From a checkpoint of a small transformer trained on Wikipedia.
Size: 14 layers, width 128, 4 heads of 32, MLP 512 tanh GELU, vocabulary 8192, 3.89M parameters.
Architecture: LayerNorm before each block, biases, tied embeddings.
Training: a variant of Muon for these matrices, 188M tokens.
Each number is 128 + 32 x the weight over its row's rms, rounded and kept within 0 to 255. Layers, rows and columns count from 0. The size above them is the row's rms in percent of the matrix's.

# layer 9 attention output (transposed), 128x128, rms 0.285, rows 65-95, columns 0-63
size [109 111  92 111 110 117  95 105  91 104 115 105 113 118 101 104  97  96 115 100 109  84 108 117  98 107 112 117 102 107 108]
[[232 119 128 123 210 121 145 142 158  64 161 138 100 122 123  98 222 124 107 140  83  64 152 135 113 162 109 173 155 147 111 152  65 131 120 149  89 119 147 111  87 136 127 101 150 105  79  98 158 137 136  87 147 120 149 144 153  61 145 139 147 101 118 145]
 [115 121  72 130 207 169  79 198 161 100 164  97 156 112 138 114 157 110  97  84 128 155 144  69  82 186 136 127 155 132 114 135 134 150 179 145 149  59  99 163  91 146 152 152 160 128  95 161 164 141 156 124  25 121 134  64 174 115 138 132  95 106  82 101]
 [177  85 101 149 156 102 125 137 129 161 119  98 109 138 105 131  86 132 109 106  73 156 179 210 135 115 133  95 126 188 126 176 135 128 138  77 221 112  85 134 151  66 149  85 101 119  98  94  71 139 127  80 143 135 152 172 108 178 133  99  53 153 157  81]
 [ 98 172 168 193  77 126 134 109 148 117 139 123 155 150 179 154 140 157 162  61 133 112 145 104 128  87 154 120 104 136 162 148 144 127 127  91 112 130 129 132 102  52 108 133 116 134 149 110 146  82  96 116 112 100 156 160 109 117 131 188 116 108 168  71]
 [114 120 101 165 115 151 124 153  97 133 154  97 105 137 149 121 139  86 108 105  56 161 135 142 112 162 107 104  98 153 149 150  98 144 149  92 101 160 113 118 174 200 136 197 113 109 143 124 111 134 104 146  68 115 145 209 165 101 162 145  93  94 144 127]
 [ 80 163 132 124 170 127 119 108  79 129 125 127 103 150 123  89 107 100  73 121  98 166 147 172 176 136 130  92  91 132  65  90 150 149 129  69 109 192 178  74 131 119 106 181  95 125 110 167 190 133 116 126 157 158 153 130 141 108 119 105 144 121 142 149]
 [104 152  77 159 142 115  84 158 114 126 161  81 113 144 107 121 145 164 111 116 130 150 134  88  94 142  86 135 141 139 147 145 164 182  61 196 173  95 153 147  90 119 106 154  98 121 110 164 138 119  87 115  70 129 123 133 170 175 118 127 172 110  96 137]
 [109 144  69  93 150 107 148  77  51 167  98 122  64  52 107 132 138 183 175 182 149 129 135  99 174 116 152 104 156 137 147 182  93 121 100 191 103 123 196 174 113  71  71 115 106 155 149 118 138 136 121 138 124 183 101 119  96 106 176 151  91  82 155 130]
 [ 99 148 116 190 132  79 149 116  98 124  96 157 142 164 145  64 139  56  95 166 144 137 160 120 132 108 172 125 124 145 148 177  80 103 131 178 107 164 172 136  92 157 118 131 118 118 183 128  76 116 140 167 127 128 137 155 146 165 131 140 128 105  63 181]
 [158 135 154 175 153 146  99 165 137 135 118 112 165 143 111 124 145 116 121 182  86 158 104 138  93 123 137 100  99 135 159  89  91 111 101  93 105 149 131 107 150 121  91 130  97 162 153 185 127  83 123 172 110 119 184 137  60  77 191 145 167 124 122 139]
 [172 115 126 122  79 108 142 135 116 126 160 158 173 126 190 112 105 153  94 124 138 119 145 127 177 138 153 129 100  32 130 117  89 119  61 145  89 170  68 132  70 122 120 155 126 121 158 189 140 106 107 142 171 131 160 178 125  74  80 140 113  67 136 172]
 [ 83 100 123 119 129  77 129 155 194 100 127 177 165  96 124  89 163  59 148 129 126 182 143  79 112  87 107 165 179 104 149 140  92 140  96 131  94 127  90  94  92 137 139 140 157  98 119 141 165 142 146 146  85 113 158  95 105 114 140 197  85 144 141 157]
 [124 135  79 129 127 135 145 135 115 135 115 131 136 153  67 139 145 148 135 142 200  88 113 153 178 111  81  98 164 134 146 150 131 147  75 142 113 103 110 153 180 131 108 191 173  86 135 136 117 133 133  79 160 128 172 128 146 168 117 135 198 100 123 111]
 [159 132 131 157 149 142 147  91 151 150 154 149  78 127 153 145  97 120 117 121  68 134 114 107 138  71 131 139 143 137 151  84 163 180 120 102 112  82  57 120 170 123 135 125  57 148 148  84 152  82 161 109  84 150 171 109 120 142 126 127 125 159 172 193]
 [109 125  98 118 203  77 124 154 173  95 138 161 167 133  82  91  37 131 195 172 164 148 108 115 136  93 172 182 167 127 159 112 109 111 149  95 121 155 140 141 125 147 130 165  76 105 149  96  84 119  90 131 156 172 112 108  65 105 130 160 144  86 156  95]
 [ 89  96 150 115 130  86 154 117 121 126 110 100 173 185 137 178 158 114 123 126  61 155 106 115 168  98 120 154 133  70 188 119 146  84 136  94 156 156 178 149 124  81 137 211  96  82 128  89 139 117 165 159 114 148 110 168 164 151 202 129  67 138 133 127]
 [137 124 179 179  89 127 125 173 101 175  84  75  96 112 104 161 155  81  43 157 163 124  84 182 200 103 116 173 105 187 168 138 113 120 132 147 141 143 142 141 156 120 146 160 157 112  96 152 130  95 187 141 117 116 127 141 128 100 118 117 157  93 101  94]
 [162 149  64 151 154  84  85 158 147 141  83  90 113 105 150 183  79  96 134  88 100 103 145 138 120 137 184 100 178 110 136 118 160 127 134 131 110  82 149 168 160  95  98 150 132  69 115 151 136 133 132  91 169 113 172 131 128 140 129 102  90 118 141 104]
 [107 100  75 107 126  96 127 113 134 172 138 111 150 147  89 138  99 122 145 221 128  94 132  83 157 160 117 149 131 164 197 119 174  98 169 135 183  96 201 126 100 138  94 134 102 109 136 158  69 146 205 118  80 110 105 104  85  94 128  88 172 151 107 145]
 [134 133  95 141 118  96 142  85 127 181 154 122  69  95 124  81 133 136 182 100 132 197 156 154 140  99 120 108 140  99 162 128 178 139 127 108 167 125 122 125  68 131 113 139  66  85 148 173 129 130  75 146 165  97 100 173 131 109 117  92 100 134  37 124]
 [108 140 173  84 170 161 161 161 164 100  45 105 118  93 137  96 143 111 141 103  87 100 109  93 130 116 103 163 109 124 150 167  91 105  99 126 168 152 145 185 139  59  96 135 110 134 145  94 126  88 169 149 117 119 158 123 133  99  82 125  74  94 151 124]
 [ 70 145 155  96 183 164 132 113 114 137 132 188 115 169 141 196  67 127 144 179 138 167 129 155 136 117  73 146 119 115 185 138 174 147 127 116 107  77 120  54 152 153  71 157 200 150 104 125 109 146 112 170  89 144 127 153 135 151 146  91  75 165  88  99]
 [150  96 153 121 113 175 137 124  72 113 110 152 130 158 157 150 178 165  66  79 150 183 164 115  89 112 172  69 116 112 146 106 167  78 146 113  99  99 203 115 117 134 114 107 129 136 105 120 121 114 178  80 110 113  80  98 202 130 153 169 163  93 137 130]
 [156 113 146 106 203 169 154 159 163 112 107 112 139 122 128 147  82 139  86 160 131 184 153 137 147  93 153 140 167  66  75 144 148 148 182  98  87  75 156 120 109 134 109 143 147 117  93 137  93 154  69 161 161 130 125 115 131 146  80  57  88 113 136 159]
 [ 87 125 104 139 208 101 145 139 101  73  93 145 166 102 186 150 145 138  65 130 110 131 201 144  61 130 118 170 167 138 151 110 150 117 150 128 162 149 107  83 108  67 115 124 129 147 135 135 122  96 149 134 151 131 104  68  87 167 137 116 166 162 124 178]
 [109 125 169 156 115 160 104 111 104 144 110 138  98 120 120 113 126  93  99 201  93 118 138 131  79  86 150 144 176 156  58  94 150  50 131 204 168  73 148 158 142 155 118 110 127 143 153 138 148 186 126 149 172 176 163 161 136 124 161 160  78 159 160 102]
 [173  67 159 164  92 142 165 208 179 105 114 125 161  90 104 137 112 161 129 169 123 151 112 120 159 110 121  97 118 140  74 186 125 117 138 149 126  23 102 114 149  65 140 146 178 131 140 113 136 100 188 121 110 120 170 136 163  87 171 174 127 109 157  84]
 [119 101 138 142 115  95 126 143 134  93 156 148  93 106 147 131 192 111  98 166 134 122 154 141 107 103 117 128 103 181 116 139 136 123 143 131  97 130 143 168 102 143 158  79 199  81 137  90 101 168 126 107  75 149 149 138  94 115 112 179 136  93 200 154]
 [153 111 104 153 182 153  90 162  99 150 151 176 156 211 160  84 119 111 151 107  98  83  95  79 111 150 152 177 123 138 138 172 142  92 154 158 157 104 150 130 109 137 161 172 115 175 165 141 142 175 192 107  77 144 144 123 144 123 121 108 163 158 104 118]
 [ 88 150 158 185 136 165 207  79 118 122 133 143  91 164 148  74 122 110 138 135 120 149 132 172 101  87  82  77 116 156 120  68  79 132 166 142  86 129  86 149 120 125  96  59 121 138 124  98 137 107  87 160 154  96 160 150 107 123 144 148 155 156 128 168]
 [ 89 129 136  99 175 128  93  96 164 128 136 120 162 128 175 147 161 108 107  83 150  99  87 141 167 121 136 124 117 112 163 119  88 104 158 117 116 129 178  87 105 129 147 148  82 194 105 183  95 118 159 122 137 161  75 117  72 138 107  79 127 137 103 144]]
# layer 9 attention value, 128x128, rms 0.251, rows 66-95, columns 0-63
size [106 101 117 107 111  98 105 102 108 104 116 106 118  98 110 103  94 113 105 111  93  99 111 103 105 100 108 111 113 115]
[[151 118 123 120  91  75  61  99  73  99 139 134 102  99 168  91 113 204 133 130 113 177 150 155 141 140  98 156  98 120  92 178 159 174 112 150  53 180  99 102 147 117 102 101  84 114 165 113 127 165 129 132 149 123  91 171  88 135 190  88 153 142 186 139]
 [ 85 128 219 141 103 154 213 176 130 150 105 189 147  94 127 149 198 101 165 163 158 144  58 112 101 175 131 128 121  95 123 140 101 130  65 124  95 132  98 103  82 128 147 130 129 104  71 109 134 133 136 136 166 142 171 129 120 157 111 133 175 163 125 162]
 [112 121  79 121 167  82 120 175 143 113 132 132 120 175  66 174 204 120  73 173 139 135  93  80 126 176 161 158  87 143  71  70 136 113 110 139 122 164  83 106 128 102 113 140 134 148 140 134  81  98  73 169 126 108 132 135 152 126 161 124 127  84 100 152]
 [148  96 188 150 131  81 135 131 138  89 153 187 116 149 109 130 148 112 129 190 154 157 110  82 137 114  58 118 177 140 105 144 139 120 174 130 149 129 175  87 131  64  63 114 125 103 125 102 136 156 104 112 122 141 119  90 108 110 103 108 154 142  79 104]
 [148  75  81 133 127 175 100 105 179 149 145  91 114 123 122 118 139 133 114 139 174 140  98  80 129 145  98 114 178 175 172 108 143 146 158  78 108  88 111 133 103 134 142 153 138 109  84  91  93 165  69 106 123 155 104 173 181 117 127 130 131 148  90 100]
 [183 118 171 108 140 136 145 124 167  96  79 129 139 125  87  93 104 170  87  98 201 135 160 149 131  70 127  86  98 144  66  90 100 119 130  99 138 163 231 136 200 131 143 163 139 128 115 130  88 163  87 142 147  96 105 156 150 112 168 125  97  94 170 148]
 [163 155 142 136 102 149 101 144 132 146 205 179 131 100  96 110 156  63  97 137 160  99 133  92 126 137  85 169 118 108 170 112 155 150 144 102 203 194 122 108 104 143 155 122 143 107  89  85 130 155 166 211 171  83 112 106 111 136 128 112 121 163  90  73]
 [149 126  95 110 119 205 133 159 145 104 135 115 133 126  93 143 117 143 114  79 141 145  85  98 168 134  65 135 146  59 157 125 141 152  96  91 148 121 200  99 144 145 136 133 174 131  70 127 195 131 163 116  81  95 100 136 101 133 116 109 146 118 187 100]
 [133 106 115  91 149 113 148  97 168 131 109 126 199  95 183 156 175 108 114 118 181  98 132 132 174 151 108 193 180 174 125 214 139 117 137 138 114 103 129 101 133  90 154  94 160 145 192  71 138 147  61 143 134 114  64 126 101 156 134 154 107 151 119 137]
 [ 91 114 164 149 210 115 101 106 154  91 184  75 141 126 124 155  78  51 174 121 172 138 156 191  84 164 102 110 150 143 194 147 128 176 162 103 108 130 141 149 147 136 162  42  93 115 140 128 163 134 148 130 172 123 149 177 131 119 132  77 114 167  66  86]
 [114 185  96 119 154 159 124 120 145 132 114 126 162 129 161 178 107 129 133 136 152 120 118 151 149 159 180 112  93 153 134  97 124 136 159 150 158 132 122 166 153 141  73 107 132 116 161 114 128 118  82 123 124  33  92 161 105 131 120  30 139 123  76 159]
 [112 133 188 149 113 115 160 158 117 140 115  75 109 116 134 164  76 119 120 138 115 145 106 141  77  78 134 186 100 117 128  72 175  99 198 117 129 141 154 136  84 104 112 140 141  74  88  90 182 130 185 145 158 124  87 136 136 127 102 169  72  43 165 108]
 [146  74 125 151 117 154 161 142 135 114  93 126 178 164  58  90 145 115 143 153 146 107 134 178 139 190 143  85 132 144  88 151 154 127  93 128 143 162 150 108 125 106 171 201 114 179  87 156  91 207  52 108 182 128  91 169  91 139 111 121 119 138  55 169]
 [ 81  91 147 105  54 120 106  89 112 112 157 155 149 141 209 120 178 135 134  62 130 128 135 140 132 174 123  94  70 198 175  91 141 116 147 140 157  63 113 106 121 159 135 133 167 142  88 185 165 127 128 121 134  86 147  85 114 130 122 111  70 182 126 168]
 [126 139 109 120 110 169 158 122 151 189 126 144 135  92 174  99 138  95  62 147 154  70  99 149 165 101 126 117 122 154  78 152 169  98 146 128 109 166 104 158 203 101 113 122 130 123 102 191  92 144 129 129 110 164 123 129 131 158  82  98 152  55  91  76]
 [118 150 131 110  75 117  89  76 173 113 125 142 160 134  78 113  96 191 125 160 102 155 140 100 103 121 121 158 125 152  97 111  86 145 156  78  87 129 189 151 169 105  56 149 157 133 183  72 114 160  84 131  99 176 134 157 175 158  98 185 140 111 161 139]
 [ 47 116 156  78 109  93 154 117  96  84 156 138  82 114  76 109 129 186 148 128 104 128 163 158 148 156 122 153 159  63 125 179 130 141  95  75  87 126  98 146 145  57 124  94  68 154 133 174 118 143 110 152 143 144 126 148 128 134 112 123 127 143 153 128]
 [142 133  77  90 180 127 119 115 129  81 149 182  79 135 151 164 130 105 114  60 133 172 124 167 119 119 111  72 134  69 188 181 104 144 102 123 127  85 144 139 146 126 179 110 145 167 140 109 175 160 115 144  92 105 136 112 149 163 128 131  92 150 113 141]
 [130 130 127 122 122 144 107 194 111 106 117  96 142 144 118 183  99 106  55 170 145 128 141 106 128 176 148  91 133 148 118 160 101 129  80 139 124 176 119 137 104 138 136 112 100 196 130 108 119 174 121  89 106 139 182  78 144 157 139 132  43 115 203  88]
 [152 113  99 155  67  66 112  89 139 152 183 113 209 102 150 109 142 125 131 171 183 106 142 159 132  98 188 166 107 129 145 144 145 107  72  77 121 102 119 134 100 105  77  94 141 111 100 169 147 121  97 116 158 183 110 116 111 152 176 137 118 162  98  43]
 [195 123  93 116  88 108 115  96 158 139  96  67 146 107 131 137 136 131 124  56 112 142 184 144 138 132 150  89 184 151 122  88  69 110 139 156 175 154 162 125 118 125 123 137 110 147  91 104 122 126 161 118 172 110 117  93 135 159  44 142 164 131 147 203]
 [100 104 139 128 130 116 123 116 135 165  87 132 141 109 131  79 145 130 111 153 106  99 130 107 179  97  27 193 132 108  85 122 114 150 140 106 168 143  74 108 163 145 139 175 114  83 143 133 143 121 114 205 161 172 139 176 115 105 118 111 168 125 124  66]
 [169  91  65 132 118 139  80 107 160 155  90 160 143 121 115  89 130  58  89  89 132 128 120 130 141 128 113  96 185 171 188  93 148 116  76 151 197 161  69  96 126 108 138 101 120 127 169 140 161 126  73 152  97 152 125 121 111 185  99 186  94 159 211 149]
 [ 86 109 152 105 105 153 143 107 108 133 169 137 145  84  97 156 148  54 193 113 103 109  99 150 133 112 147  74 188  95 122 105 109 160 106 110  95  98 129 151 164 132 127 156 148  65 104 192 118 116  54 133 124 144 112 124 120 122 161 142 115 194 150 143]
 [171  76 147 136 136 119 134 142 154 113 136 158 123  57  94 128 171 125 214 132 173 154 131 138 167 135 130 115  87 118 201 169 157 151 121  92 141 222 134 119 140 119  76 150 139 119 144 147 154 137 123 161  47  80 183 129  67 148  99  97 150 124 107  89]
 [113 149 131 147 144  91 132  64 103 128 179 139 116 151 113 168 158 113 125 113 140 138 123 152 108 101 113 121 144 145 158 104 105 156  91 118  97 158 123 165 159 216 135 112 130 145 143 142 104 141  83 183 132 114 117  52  93 117  44 141 195 143 129 129]
 [104 118  88 148  98 130 156 158 211 169 167 140 117 145  80 126 138 167 163 134 178 125 134  80 129 119 171 111 138  97 116 144 153 101 138 164 172 141 173 104 184 110 124 101  20 127 158 139 155 141 140 108  84 112 123 155 122  91 168  83 122 160  89 104]
 [165 137 136  55 156  61 109  70 146  80 150 126 126  21 101 165 132 142 124 107  85 135 152 114 115 142 126 145 100 130 145 133 137 158 123 157 119  93 148  85 116 156 166 136 114  49  98 128  96 132 118 108 167 146 109 139 164  93 174 113  97 105  91  81]
 [178 112  84 111 100  71 117 193  95 140 108 157 116 169 126 122 138 139 142 141 130 176 144 106 101 134 133 131 135  90 164 194 166 118 110 147 142 151 106 132 154 147 184 141 120 142 121 137 133  52 117  82 149 201 107 116  45 152 142 146 138 139 144 139]
 [165 135 162 145 114 148  82 105 112 112 143 124 161 111  78  93 133 160 120 126 113 133 125 185 119 113 166 133 139 167 191  86 102 168  73 124 132 115 150 101 176  72 105 128 141  48 168 140 111 156 150  92 132 115 101 110 149 142  88 173 103 175 151 135]]
# layer 9 attention query, 128x128, rms 0.232, rows 96-117, columns 0-63
size [ 93 101 109 115 106 103 114 117 100 102  94 109 107 103 100 111  96  94 109  96  95 108]
[[170 128 195 157 108 134 153 113 133 137 203 135 127 126 140 143  83 140 120 171  60 119 111 176 105 167 149  80 105 173 141  86 178 140 159  77 138 143  85 152  57 137  98 157 160 110 146 156 211 141 147 105 130  82 118 160  94 156 138 168 105 154 114 115]
 [113  97  70 190  97 117 116 124 143 153 101 131 208 121 120 122  96 144 102  82 127  88 131  79  94 141 135  87 122 152 138  52 110 121 159  85 144 141 104 188 149 120 155 152  42 123 174 130 156 124 187 106 100 130 105 178 126 124 182 149 120 164 147 189]
 [167  72 125  94 107 165 147  98 125 178 121 131 131  70 122  89 151 112 141  96 178 100  49 100 138  71 115 159 114 214 136 132 127 132 149  78 114 151 171 101 136 140  82 116  92 110 188  74  74 154 146 171  76 171 128 165 161 125 187 137  92 161 162 104]
 [ 94 111 139  63 132 114 139 161 110 158 178 123 123 124  71 145 180 109 142 140 200  44 103 121  97 109  55 157 106 132 184 152 119 126 134 145 131 140 216 106 114 191 109 155 153  92 113 178 127 138 149 147  95 172  76  76 115 162 121 140 181 110 143 134]
 [180 180 160 174 119  99 121 108  65 162 121 147 123 117 129  89 105 135 117 126 143 115 117  95 125 128 120 138 127 110 158 165 161  91 139 174 165  47 141 160 116 136 106 122 150 141 123 108 133 194  89 141 194 146 130 113 127  96 125  83 119 142 149 122]
 [148 202  98 124 123 103  80 127 157  96 157 159 162  94 161 153 117 143 134  93 151 114 164  77 128 135 120 128 105 130  96 158 127  97 205  97 187 135 174 151 140  91 116 122 140 114 112  50 120 131  94 105 100 105 110 125 137 181  72  93 171 145 120 126]
 [ 35  98 160  86 135 145 129  94 111 138  32 101 122 148 104 164 111 124 140 175 176  99 107 145 100 118 112 139 146 144 155 119 129  50 145 206 127 107 167 174 117 119  87 168 129 141  92  59  93 128 110 158 184 154 130 126 179 152 143 162 107 139 120 102]
 [114 122 153 124 128  78 135 102 143 117 134 168 171 113 139 200 138  77 138  83 103 131 132  94 128 117  96  71 180 210 107 153 183 190 147 196  98 128 133 130 156 122 114 102 148 223 190 155 134 147 114 148 126  95 103 114 109 114 163 136 137 141 139 130]
 [107 127  98 149 182  97 148 103 167  52 189 170 104 140 109 111 162  45 180 173 187 128 129 158 134 145 140  65 151 156 115 121  92 177 107 187  93 141 102 140 124 121 115 130 166  83 130 107  99 135 130  78 125 194 150 146  90 113 142 179 124 159 182 119]
 [157 143 185 100 204 116 191  81 159 139 128 116  74 114  97 166 162 104 172 151 207 141 120 149 110 127 138 151 135 153  23 132 153 115 102 136 128 194 105 104 117 210 169  78 130 145 159 112 118 105 164  94 122 105 124 113  83 162 139  67 118 147 143 127]
 [151 127 111 175 135 126 146 127 194 130  56 158 119 109 174 106 111 155 180 155 186  73  71 104 113 116  92  70 147 136 139 131  92 168 123 169 104 121  86 154 152 117 106  85 154  92 127 130 126 125  98 149 109 113 126 134 137 134 176 141  76 145 143 163]
 [107 133 113 142 146 213 168  85 115 126 153 145 110 102  93  66 210  81 188 198 154  76 102  81 125 144  93 120  65 126 175 123 129  77  79 183 164 142 148 107  87 154 126 138 167 151 184 157  92  90 177 147  89 151 110 134 111 146 148 169  99 170  85 116]
 [114  89 111 130 114 120 118 132 112 143  91  96 102  86  95 142 109  71 198 131 123  93 134 127 172 108  99 121 125 129  87 159 146 125  92 137 130 139 140 132 104 155 156 187  87 118 172 149  67 164 182 182 191 190 134  95 164 124 146 106 151 118  98  27]
 [114 174 107 159 101  54  76  91 143 116 138 122 104 117 126 114  85 106 138 103 136 102 157 157 116  99 128  88 137 165 118 152 157 158  75 148 111 117  69 210 120 161 123 115  90 142 152 178 137 147 133 106 133 138 168 209 115 114 143 104 141 138  97 111]
 [117  90 109 161 197 130 107 118 165 132  61 119  99  49 130 143 112 126 166 167 100 139 143 147 107 153 119 203 163 131 117 165 144 180 126 137 120  68  94  87  55 150 122  93 136 154 130 157 139 151 133 193  99  80  97 131  90 169 137 114  73 131 105 140]
 [138 107 183  65  90 172 152 146  99 123 142 135  97 179 164  98 102  86 119 219  97 138 160 104  93 158 129 186 163 109 125 135 136 123 155 112 127 186 118  96 182 198 117 145 141 135 134 105 156 132 142 173  95 117 138 188 181 136 123 134 101 153  86 190]
 [138  78 120 176  96 121 116 144 190  83 180  66 128 121 121 136 111  98 123 118 115 158 146 121 103 155 144 116 106  84  58 118 123 123 159  88  93 126 119 149 102 107 131  79  76 113 176 105 120 141  88 210 116 115 178 165 145  89 107 206 136 131 167 192]
 [ 88 116 140 109 143 139  68  99 116  86  87 111 132 115 122  97 127 221 169  73 143 141  96 151 130 131 117 174 105 144 115 121 125 113  90 138 156 134 126 187 101  95  61  75 168  91 102 116 130  88 147 127 110 109 144 124 163 173 137  72 149 108 155 117]
 [ 94 103 161  87 185 180 173 133 132 142 112 167 163  72 136 103 148 108  60 162 165 139 126 125 148 121  59 128 129  95 155 149 162  90 114 121 141 166 159 125 146 109  85 193 143  95 121 122 107 149 188  78 135 148  96  56 124 120 106  66 133 125 105 187]
 [143 102 119 124  86 141  76  96 111 127 135  93 144 183  98 182 141 122 123 128 101  87 136  84 154 169 132  96  70  83 142 137  68 161 122  93 134 127 115 111 117 171 166 156 152  90 104 166 108 156 139 104  37 158 160 116 178 100 141 153 197 114  86 168]
 [128  91 129 155 134  94 157 192 170 159 124 106  99 102 107  74  98  79 142 164 175 142 110 139 168 115 107 117 103 130 116  72 122 128  69 125 156 166 147 131 144 124 131  51 154 132 129 134  72  81  94  79 169 110 173 162 123 102 100 111 117 171 102 143]
 [144 151 154 132 126 116  74 114  87 100 165 131 200 168 185  68 175 112  95 121 111 105  72 149 138 144  91 121  62 113 167 101 161 103 167 145 103 114 131  94 120 127 156 134  90 127  35 121 108 138 194  95 138 169 132  98 150 141 133 135  77 165 146 140]]
# layer 9 attention key, 128x128, rms 0.224, rows 96-117, columns 0-63
size [ 91  95 103 116  98  97 110 109 103  94  96 102 110 101 105 110 102  90 111  99  94 107]
[[154 139  99 133 114 126 163 137 102 150 112 134 112 135 135 126 134 173  85 191 119 124  66 122 140 150  95 128 146 139 129 147 233 131 126 116 163  86 101 153  80 123 107 154 159 129 147 143 178 184 182 145  52 115 132 116 129 123 117  97 123  83 118 181]
 [139  84  68 123 136 102 148 125 180  68 122 146 139  95 118 111  78 147 111  75  97  70 117 137 153 170 171 100 180 177 136 139 157 146 124 144 134 121  73 149 111  74 151 191  84 157 129 117  97 152 191  76 128 164 159 127 130 102 157 139  94 164 199  78]
 [110 122 123 141  79 105 135  95 123 172  50  96 138  83 102 111  67 160 153 100 138 151  71 188 114  79 150 124 133 151 153  78 134 154 159  67 104 144 143  92 171 127  94 164  56 131 163 130 134 122 131 139 128 136 114 148 136 112 158 151  75 139 144 143]
 [ 97 105 149  95  52  95 142  99 102 122 119 140 149 131 135 152 215 136 148 178 144 147 154 129  88 112 140 155 152 153 181 169 196 142 102 148 102 145 171 101  90 120  47 113 114 134 139 125 115 159  98 150 128 160  83  98  77 168 136 121 135 133 136 114]
 [176 123 154 152 141  98 132 104 123 184 136 132  96 164  72 104  67 137 155 102 124 111 183  73 136 165 135 151 108 103  99 154 130 105 101 166 194 118 119 118 172  99 103  63 212 159 135 134 102 153 108 120 118 157 152 115 142 119 118 139 137 107  87 177]
 [ 95 171 117 101 123 101  64 137 128 173 118 146 110 148 139 104 125 172 155 124  99  69 129 110 106 128 181 145 134 201 163 148 186  45 143 108 132 109 150 148 172 128  91 134 147 118 151 114 110 109  93 129 185 130  84 163 108 113 181 114 129 178 141 104]
 [ 75 142 119 136 154  81 136 122 120 131  78 118  91 137  85  88 128 132 199 196 154 131 125 160 104 108 116 108 151 108 150 159 143 126 111 205 170 151 189 142 102 122 104 175 128 142 136 133 120 193  82 161 156  97  94 107 147 109 190  95 116 134  42  93]
 [185 100 161 132 150 106 182 125 132 144  79 130 164 118 124 172 100  92 190 164 163 129  99  84 116 160 144 138 220 141  53  93 168 168  51 222 129 108 118 164 189 156 119  63 139 157 104 133 132  76 118 131 109 119 130  95 137 117  83 109 149 177 159 144]
 [110 145  48 107 169 167 117 109 209 137 154 163 112 149  94 100 117 133 191 115 102 111 101  72 179  86 156 118 201 120 126  84 115 120 165 127  97 188 133 140  95  88 130 181 113 100 178 153 183 130 171 112 115 101 158 119 101 186  86 132 158  89 125 181]
 [138 138 168  84 166 123 180 127 121 173 119 136 123  85  86 132 122 165 177 200 155 128  75 165  72  68 147 115 121 107 119  92 178  85 114 113 130 169  93 174 144  41 183 151 117 148 169 150 117  99 144 141 150  45 136 127 129 169  59 147 134 142 118 151]
 [119 107 125 109 159 211 160 135 206 115  87 148 115  43 141 127 156 127 129 187 135 116 167 122 134 145 156 131  95 169  74  77 106 150 104 147 100 127 100 114 107 124 106  79 115  71 109 153 149 150 104 101 133 145 132  99  97 144 195 117  90 113 155  67]
 [ 44 118  93 153 112 104 113  97 166 138 144  70 144  86 139  84  76 181 181 175  82 149 142  82 153 124 174 111 121 155 190  98 147  95 137 156 144 150 113 167 105 133 140 131 124 108 103 102 170 124 168  73  88 126 141 127 105 141 140 130  90 144 135 142]
 [174 108  43 146 106 121 174  99  97 199 134 132 149 114 159 107 133 131 162 151 155  86 133 121 139  65 120 117 108 148 163 162 107 131 103 117 137  93  72 100 103  80 121 155 158 122 124 146 124  91 107 154 167 162 128 157 137 146 135 136 113  68 138  60]
 [171 153 117 124 157 174 130 137 157  88 109  96  72  74 140 156 162  79 172 123 134 140 133  59 183 133 122 128 139 108  85 107 115 186  32 157  94 103  56 177  91  95 169  72 137 139 162 178 159 100  99 123  70 110 158 164  96 112 147 143 147 107 135 106]
 [137 173 121 154  73  94 165 161 192 113 155 136 141 107 134  88 104 163 105 170 185 102 104 137  78 148 142 215 117 133  92  97 113 141  73 143 147 104 101 135 106 167 112 119 121 169  79 152  74 122 147 181 122 148 120  91 107 174  69  91 115 135 117 150]
 [ 83 176 117  47  98 150 156 131 146 110 122  80 131 148 163 126 123  84  88 134 145 136 123 142 118  75  81 211 133  81 152 120 168  70 180 120 112 171 137 170 137 164 122 127 109 108 153 135 168 177 136 112 116 157 196 178 135 135 164 158 100 107 119 139]
 [144 163 100 138  97  90  94 135 166  88 153 119 112  97 143  99  82  98  77  96  70 182 134 132  97 163 137 124 167 149  54  85 156 120 139  98 163 141 123 119  89 119 134 126 157 159 193 192 120 146  82 160 158  92 170 141 135  83  86  96 101 128 158 106]
 [ 94 152 133 189  96 158 166 162 158 150 108 106 118 141 153 153 174 190 123 105 162 127 120 147 128  77 142 169  91  97 113 126 145 112 106 147 140 115 131 115 144  26  88 118  75 116 153 107  75  62 152 117 149 145 186 123 147 146 115 103 114 165 136 129]
 [106 154 151 124 157  90 152 126  84 148 118 138 171  88 178 132 108 132  82  87 119 132 130 162 149  73 137 123 163 152 148 138 173 110 102 122 136 170 113 191 135 150  97 199  77  96 140 162 118 164 160 141  62 109  93  84 102 147 175  90 123 151  90 137]
 [133 150  99 170 115 110 127  84 132 126 152  84 113 153 140 145 129 126 110 109 162 127  94 119 137 165 156  95  61 179 130 107 103 199 148  97 145 219 143 180 162 161 132 147  46 142  93 187 147 173  89 103 144 160 141 153 121  75 131 151 166 122 140 138]
 [ 74 138 182 121 146 106 111 150 107 149 152  90 138  93  92 143 111 127 123  95 158 178  84 105 154 102  91 117 144 169  72 108 123  98 123 160 143 100 100 157 130  84 173 129 179 127 102 138  96 162 119 100  95  80 122 150 140 156 115  89 157  78 118 142]
 [132 116 192 105 105  64 128  97 152  74 190 102 139 120 121 102 133 122 142 119  75 106 112 148 116 130 124 119 100 162 181 113 132  60 162  86 106 144 177  92  64 122  92 186 100 126  88 157 141 168 175 134 130 151 113 134 149 139 184 151  81 100 171  73]]